Weights of a small GPT-style language model, trained from scratch on English Wikipedia.
Size: width 192, 6 heads of 32, MLP 768 tanh GELU, 4.59M parameters.
Architecture: LayerNorm before each block, learned positions, biases.
Training: a variant of SOAP for these matrices, 252M tokens, 3843 steps.
Each number is 128 + 32 x the weight over its row's rms, rounded and kept within 0 to 255. Layers, rows and columns count from 0. Numbers have three digits each. The size before them is the row's rms in percent of the matrix's.

# up: layer 5 MLP up, 768x192, rms 0.153, rows 339-385, columns 128-191
# down: layer 5 MLP down (transposed), 768x192, rms 0.149, rows 339-384, columns 128-191
up339 096:121075137106132078171083165130123171137195139125105106165133079179152113101143172098094145120202056175138129099182083128143125149153147121051150213128139150157096083143082169154125089145133204
down339 111:148219133149101141072110075075124170165122061102145133100144139146147151104218140102111111124144139133104188149174101075191158101113155131095091152175128153121084121148156132131125182094111101
up340 086:107180099115147108088119121172160102116130108122110139099095104161179148140167105148043091097167065167117170102154158170122096160126118077164129122176083112133145097120121140137125099157131152
down340 080:108119141041123124091130104085119166129130122078144057148177149141105116147116150137134108100117094136114152106149108115126107144153147124136097117085064165096146066144197104120133103106114122
up341 084:114130130158112118093148085148154118029174129135116113126077099133103138220131124161081145107132163156161142087122063093141082144115138199116116139113100109131116161130108113124134102140180161
down341 094:163094095059095093184143191137140106107138144185174111154138125093097182173133091158131120109164142058161133149151184077123095165129078158161108145137177108176132092065117139131161122131145110
up342 091:126145107085137115143158195101085127117123099138116174186115079138140103106174077103151111063104158114103046178104163159143117099157111174155157182148164150184138085088076127115163147135116134
down342 077:150126134174094157125170111102118158102104165126137147166155101085169107133135141124165139128081127159097136114110080128077132121139104105126141139126085109115146169152121163105156115072154135
up343 088:159122172151123134185150148116118137137138180100176143153056118091126092165134141198112118082077068203127162148083100116102123184083138081149112123105135155115173130152082131124142111144148120
down343 097:122103143133125071126151103142180158059167157197154110101167138141103138130130106126112120101160130141150150101101117065188064130102129148082124172121159088141141105159133110104187063167144143
up344 107:121178088128139131122116083120093104133123075096169187129114168125172156136068173108121083101137124052125117115164077133141179174077146103142156124092188153165129154131168071158109124118169117
down344 106:147058140137199063123088144118110136077104140125153099100123115165126142112180140126077152084115179128153174104163104156124150083091171104127083099097148152106207152108095136134125119137127118
up345 111:051141180088127125095158101114090118159098078067129154106155165130081137102148128190210083130170092147126145246124111132155174097129134136153069121139180111144138102086117096165168089156133120
down345 107:104124148123049111084078120153183140168090164127108124104188137128151171115146127168141122131172116165176082167099148126126148119109113083121110131101172121127086146080122088105139071099163091
up346 105:103163144089179088229175159165164087120195134118129102138117140181113172098091113138101134094174113119111146104163143118119091147087159118185061138114087108113106171124131152197114154150067135
down346 109:169113137168120095105122145104179132124035120114145088108177154107135143135083121100177122137166145105121142090129100186120149080094073087149129152143124181119196167111138088090135133127122093
up347 102:153060123112145131099179119112123157138126145144145170140160076186137115100111131144121086113151111128078093121128060122116111129115154120098130146113115174211146146136107064144123099138084092
down347 109:103158090108142115121088085117115137023167114067108160128147159106127121111165112108070108173093169135144088117092127189180141075068097180106163161123122223074120152138137142143065126129111151
up348 085:112132120160140181135070122116188102104140075215129149215124100116115145148154101102145140157184111088045156083088129059128069146114063150143119095174088204138133147132062185111122104146134188
down348 083:130160112119172060125133145136112094169136095112160150101092128137063192163124118160099176146202100153124135125154124139175159221129096119153089111099150129140170121136143088143176160139112058
up349 103:120125078106150140174109103099115121130169153109131175170105127101119121127175158142108151120145122169158122100156146120129163171200080120141123145159132135154143131152100160122153154095130106
down349 104:146146072055184108127138120214120081129067128167115086092150104150128138085086152116154130123113134079071134140148088132095181126174153133155142163150201174141118153205111070111104152098167150
up350 113:116153154150126200136149153115139037134115112094140135110077086138167123144119134130162098145120140058113185113146143095131130142135155107149173123124111165110137072108098120131158077154113113
down350 110:133145122115116099098135114225155176100041141138113065138135149144170129141112164096149159093160078123116161133076088097088096168093121143121093098124148121168096182108147143102146122091126136
up351 097:116115122162075090093245121146141127145170132144082142147147109109130115177069092100101167127182152109082117140148110136119106222155085080131115168084162165158167121118177156202140148138077084
down351 105:119152081142130149117112146121101109095128162140133175106140135173160152143138111146096145138130183177094126093085118164157143093114127173086151113141136054066144051112131136172112176155143145
up352 111:134121123117127175125138106142018113173102152121071068125112051115081024119062138164151168103133137134119118155170084143126122185164139142112133116109110148089121181114132134139127166178114137
down352 110:166139127128153126143138139114048206092118048078143133143173126148093105076111174075105121140134115129109146132130070143119141187139145132155141103145162080148171114116121151126105115198192068
up353 105:144073205106149119192139113118144120134100150081145097152189157125139149112127127094082124095101135097090141104104098126125085179122107153156090126156132121084137194121053137146126155196117137
down353 114:101074126094097151066085200141116175165080158145120184111158137146156155111123144139134149104159105134186171130151117061155118147154156119109122131096146149165112138152080134088172099119108094
up354 092:123106167124139148157092124089104084118127152106147112149090143121085188118091136158125195084138087189128170150055082103095127132151111130124157125144160150126144114172102123185109154103032136
down354 106:126159137150117094141122106170166210158127134169115112044167170128180132162157119089110079137122079165179138136087120061157184157057123137120087132130109075131109093139108130106192198133151109
up355 097:110101150124123116160169088111121094120137135110126147155182147137107122109143155112095148100087139161154103117115132168167146141102128075083134105217168114089113188151096120059131142059114104
down355 111:173163108160131151123140101097103137156114077114080112143115137136101111071076085155099128155149133157132170126140165143082153110171172157131146076029174156119163125102089132120143078087088141
up356 101:148157128121114103103143162133130115129090131116134133192140145133149117087164125116154171159092070095083069137103183175101100124118073137165129076146137170108160124159111133093127067181072143
down356 101:132094107111163127105139143108127147113077092191068125104127134091118123157112136187108126119109142176083152142082112111094094056117190165088112141182145082107086141140150175175114147059188204
up357 105:159129162157122116102134162164177143166169168106122132149106133121173141125056066158153151151113074118101116203083126116153106118153137074155136057119131209115077113123117099136151132136144057
down357 095:085139180103109111133141156195098107126124058114179114130134095100173145149169139151134090112160117157095093113147113124160163237126159122137128127134100152158124131174038170161126159062170161
up358 115:088090191068090160107160157139092103218122092094143131078139079103057134134101098133103112110141107127170109084165134125147121183069151142169082138138133155068178136141148120111091148123090141
down358 111:105108109146120155150148095138172125114098083125132149099154120011088129126093129123114108122077147146102137147102144116070112085145164110138094179097170136156080080136129168154161117123116119
up359 103:121199129175170116108101124152107095142119120092132039103139127109130114143111082161113124097108105138086134082106135169078099130018093155168174157125127154144126147098129094117144140080150155
down359 113:111101205146143157159084149120119144169082091087147047171194071116125167107161111106148199125132141181081090137142159109154124047150137165116135166127150075161193108116112099100130163160185143
up360 111:126152136130123127100059076141120091150110167109163122090125162118192100092173201187064112083144127122163130142121096202153105144123092091112128074131131076144073141156158192163114158137105150
down360 108:074129085122121124123167097096132174142165107156085084105170131164050103122036147183175109136174117096143139111179112100146105130131096042125147152140150142118101110185116128112138136151227136
up361 099:132084163109091105146113067151141161129060113024120064130094140078134141159087134173178193086156183081115117102139097107200089127098100132114126144132124117161114112161135163103089162148180134
down361 102:133074138125151056105133090143111114112110152112101103124131143159146125147108182118118162128143118095159149118144162099169106126043092107116120122110141143125175107192077047087128104143112081
up362 097:125136113120097100108176141062025136205110093132053174135070152160129155078058148129100131123170122127143056121178146199151140101159115116093111124120193133119131104184137147126163142153122140
down362 104:152104163088131126163167104094128106171164113148091145086136172181164124102151118108116081170168081131195126106109121141150180105129120143108071194108166130134058110109117146127078152156149066
up363 097:130098148088120142165135063174115079113126148133122200165118093069141162166086120135084115118158091143117164101241111142129139139098130186100096065150130131105173142089146110150161121088118170
down363 099:104067186194186168135150067099152097129082157124134133150152129112110152101122095147080146152096159099112082077144159105133114153124140098105097164146206150146118137146054098090124128147171115
up364 106:102126141167185121145172096118186124140100149131073131082132139196170068146100066140114146098131119103122141140111157107107151059111144153136190106089117208145151109146116139102146049127040131
down364 120:130140156146092113114147124168090098134149148135122102147162153113138130062085150130095118141129155140097107143106085198148136128129075133161096143166132189080160183141123062118130189107137124
up365 099:079044107119140180210116171120150084131121088132167094139080128148181132145127121123125109154109146174070065154127092144133144156157177128106094117121136202179119149152106099132100123089081148
down365 108:108197111112143099150191122100155065155042139126097173132124086099142150142174114150108178099152149099168093111106178011155181145151158138131134133136087134099162163124089159111089161162145076
up366 110:120151102076160125086132090045137166115106126162062121179083189126175104127128137104148149105119121110131170113137137123117098181145113155171143102028126170169135103085101129131098121117190183
down366 105:125138115121159156118100103132105126107070153167025153109195125152076103118095173108184171101131163134162165124114157156132102120113068095069127124127116121153136136098128115126139169083113120
up367 099:072100192161101140143096150131098180127156132144155182129138130077171149150152112097113128131075126141137078048145221156066131141080089168196193101081007120137113092156107154139143158112107079
down367 095:131094103146182143137118136103163147179132158126096131133104207098167113135138112132103152104090089153107125163125138091118092182111137171114117117157132162173056099109103102119104194133127081
up368 089:126172184143141180149114131127080122149143124043085184115098160135112187162135157117154139163146134118146094104105186121100130069146102117127153091147127033083142174153113179191128108096071143
down368 083:129149159088182097124142107125173176169182103107095083113100163095153128101122097111149152136170133180152121071051110129166191131126102148090106139102164132114119169112141144126160149142120084
up369 107:155117126124126193166087104117166103092111165065129115135147149182098142144138180191120139065067175134095104123102108123087105182132128185147147147100085145116146114202158117116107133121093159
down369 111:165131112162120188136171122113151117124131120173205107111128095098149159103117137100120090129132128189102132163158100155133122186130086085094174114078164118116119118071133104089142183111074036
up370 089:195219142121100116166165128114121206133160144158132141147124087147131169059189142188126112135120133129070127118137089107140124158107117107189170145184163129170087092123123084124080127088122146
down370 067:163162089088162149116162121124154140142175144140184139134110145166100178170142127097169116141105118170115132112097137119133128226185075151209121122113114142169155109172168155139147051176183118
up371 106:094105133107169124115082065096183144073135168127069118119149109100145130100159139133102124075102138099083152117155126142146091209177131074106146072162161111122162177106130116160134132124108147
down371 114:176144082160101120180147129130126152114138115155135187152119173072139098132118144134129128144103109141106138158165100092120161128133130122117130151154116134190083087134131107120108117124122110
up372 097:156128072137091164056115113134159153111107159088118141154060111074092094125188046148166154102081097082107114200108157152120136099134102140088061112129146123131121143104141147147146098125093157
down372 093:147087177136131090085111075062135131151163139139150110139115121172129115121153129108137118108157142093165185145124087140114125109137161181179126138140113136137168104128155148090187123131130099
up373 099:113170128123166117143134175157146067109103082143142090185073145091140147142074110104133139158121085097208166079138096106161116144077084150118104128091107054078137148139148108136125120124079102
down373 103:138081055109129149131104167124084138111152131145126103177153129083100095128121156166121091124099085135145113082167110076162123171108142114152102125122085136190098200188094110142129164097137099
up374 092:080156124116162159099132133108129132132134113163095155131154155130136096102134229093126122098145162093093128114159132125120136038128097186078186127137088104123065125193077147140174134135188168
down374 088:121076097088121050125123133153101140098117132111151102153129180120144119156096141080097117069138114166076086110108120160166078212181090174118102128097141108138205138138173140101127095133082077
up375 112:108079119124161156127107126113174141139140121131081109094155123133164017117224147123160086068184129092112178085136139134098050146165083128162123148080215081108165123188120072183144160106175151
down375 104:120163140195101066124092087138134146168060125107101149130097065175161132136133150100158064136169143182168152118138125100106118121090146194124098123139145175153177187132105130081078141153128184
up376 108:170108157094141186106096115134106130116135115130157146140163125101108137133165160201055123169155106108145154116121169058139093125176106083101131163161163079182179134104131095124063084161087134
down376 108:158111094133118144093163069092131147123121150149116075140123121129139046091114131102103109123142125128137098101151159136079087144149107097097132154142146089122142037146068145123132095096205133
up377 097:136099123159057077147138138086110119131170137096166134197075087102126115102132162146125140142130097097127182135127098072141181151091131075161142130148150097138113118102155092097102119104171165
down377 087:173103101097146146165137117117097094109166146144116169107122128107116153150109148149208107189135172094129140128120114158094120123135154166131086048039116145172086146153115173152068119065153174
up378 098:134139139096090164167145061151173103138144129082100142116131132141130147137111126131145088120116077101150119111136107175134111134151118089078088088170085175073126079118150123175107114139101125
down378 094:108129147194120096108142143105165096152162193138131143159177121097168150136109090128104126117135127065099113072105179144086158129075107175116144099110139215107177141074083110110127137150157113
up379 091:122135151157071169116132129142150109105140165122056152105171138137138098157178169073134090122100131177106179110133141123092095082125101183141102087168092199149139109074170169156089181149130103
down379 073:182153058106111116079153054123133137103172166142095146183140159151099079152141145121150140106122184158109157144100139110111093115189109126162177104123116104138073073167152092075130091134126147
up380 083:094106148128107136145107139067132111184151113115114095101167121130152166095160120112102142103166120122078185088139109168160122156124159180136116206133147094091171099046062121090152133106127094
down380 068:101169104169136111134113081117122122131135152152110088109121205091087109141153140125111178127112114097082158150061123142122199135119130085141139163102065136106195117126140150139136113136039101
up381 096:113154149143165109111072157142122155167188140147125136146159124130128178152150098118117155194122140108166159124166123058126127154141118127153070120109142118089122139141108190113105205120127184
down381 101:125152078067185109152162125150112096117084154099069142159152140145127197078104140133095118105114146131111111122156143165157089155176159114166099127121096118125130100133123128112129122115050102
up382 106:108113107139087076162162147073147055198164134196137069093095121143184173111114138141131135150111121128078135130103115099168089165106097152111158091108138152103066115156132128157083159102094167
down382 105:110135077141133139137136106121190154071163138148136104138141184116168120127137130149133120159143149190069157158062073108163114125159090139100151171145124078075157190135153143132151150145174116
up383 113:086094188106116128106109116150171097153155106112124095116146078162195076167183155181108088126150081120114147123136131078124125189126134122176140126114164118093164143102111117121092158100153178
down383 111:147095127128073123119182141091103102166109135141095116133153036136108107066156129165152178150113119134174167127132100134156122086141126148133127183076147133128112111144095089085133116139104164
up384 095:097080104125046169087124113155097117116078145148112158174120121149106134164080113159097149126108075128129060183110161165111109102148151135175078046191129141166141082111079110180131132083086172
down384 097:134049097158236098126097086148105130164205101144203161154075186095106134152149095073092123132113166154124160131121131160101173149129165145074110179158099168133179182112088165129163132120095088
up385 095:114138140070124106096149126100155148157199123153116163080138137151108163129099096114152103134132134100080151225061171102162147200092111151150148150108141113083146071056115122110188114174133054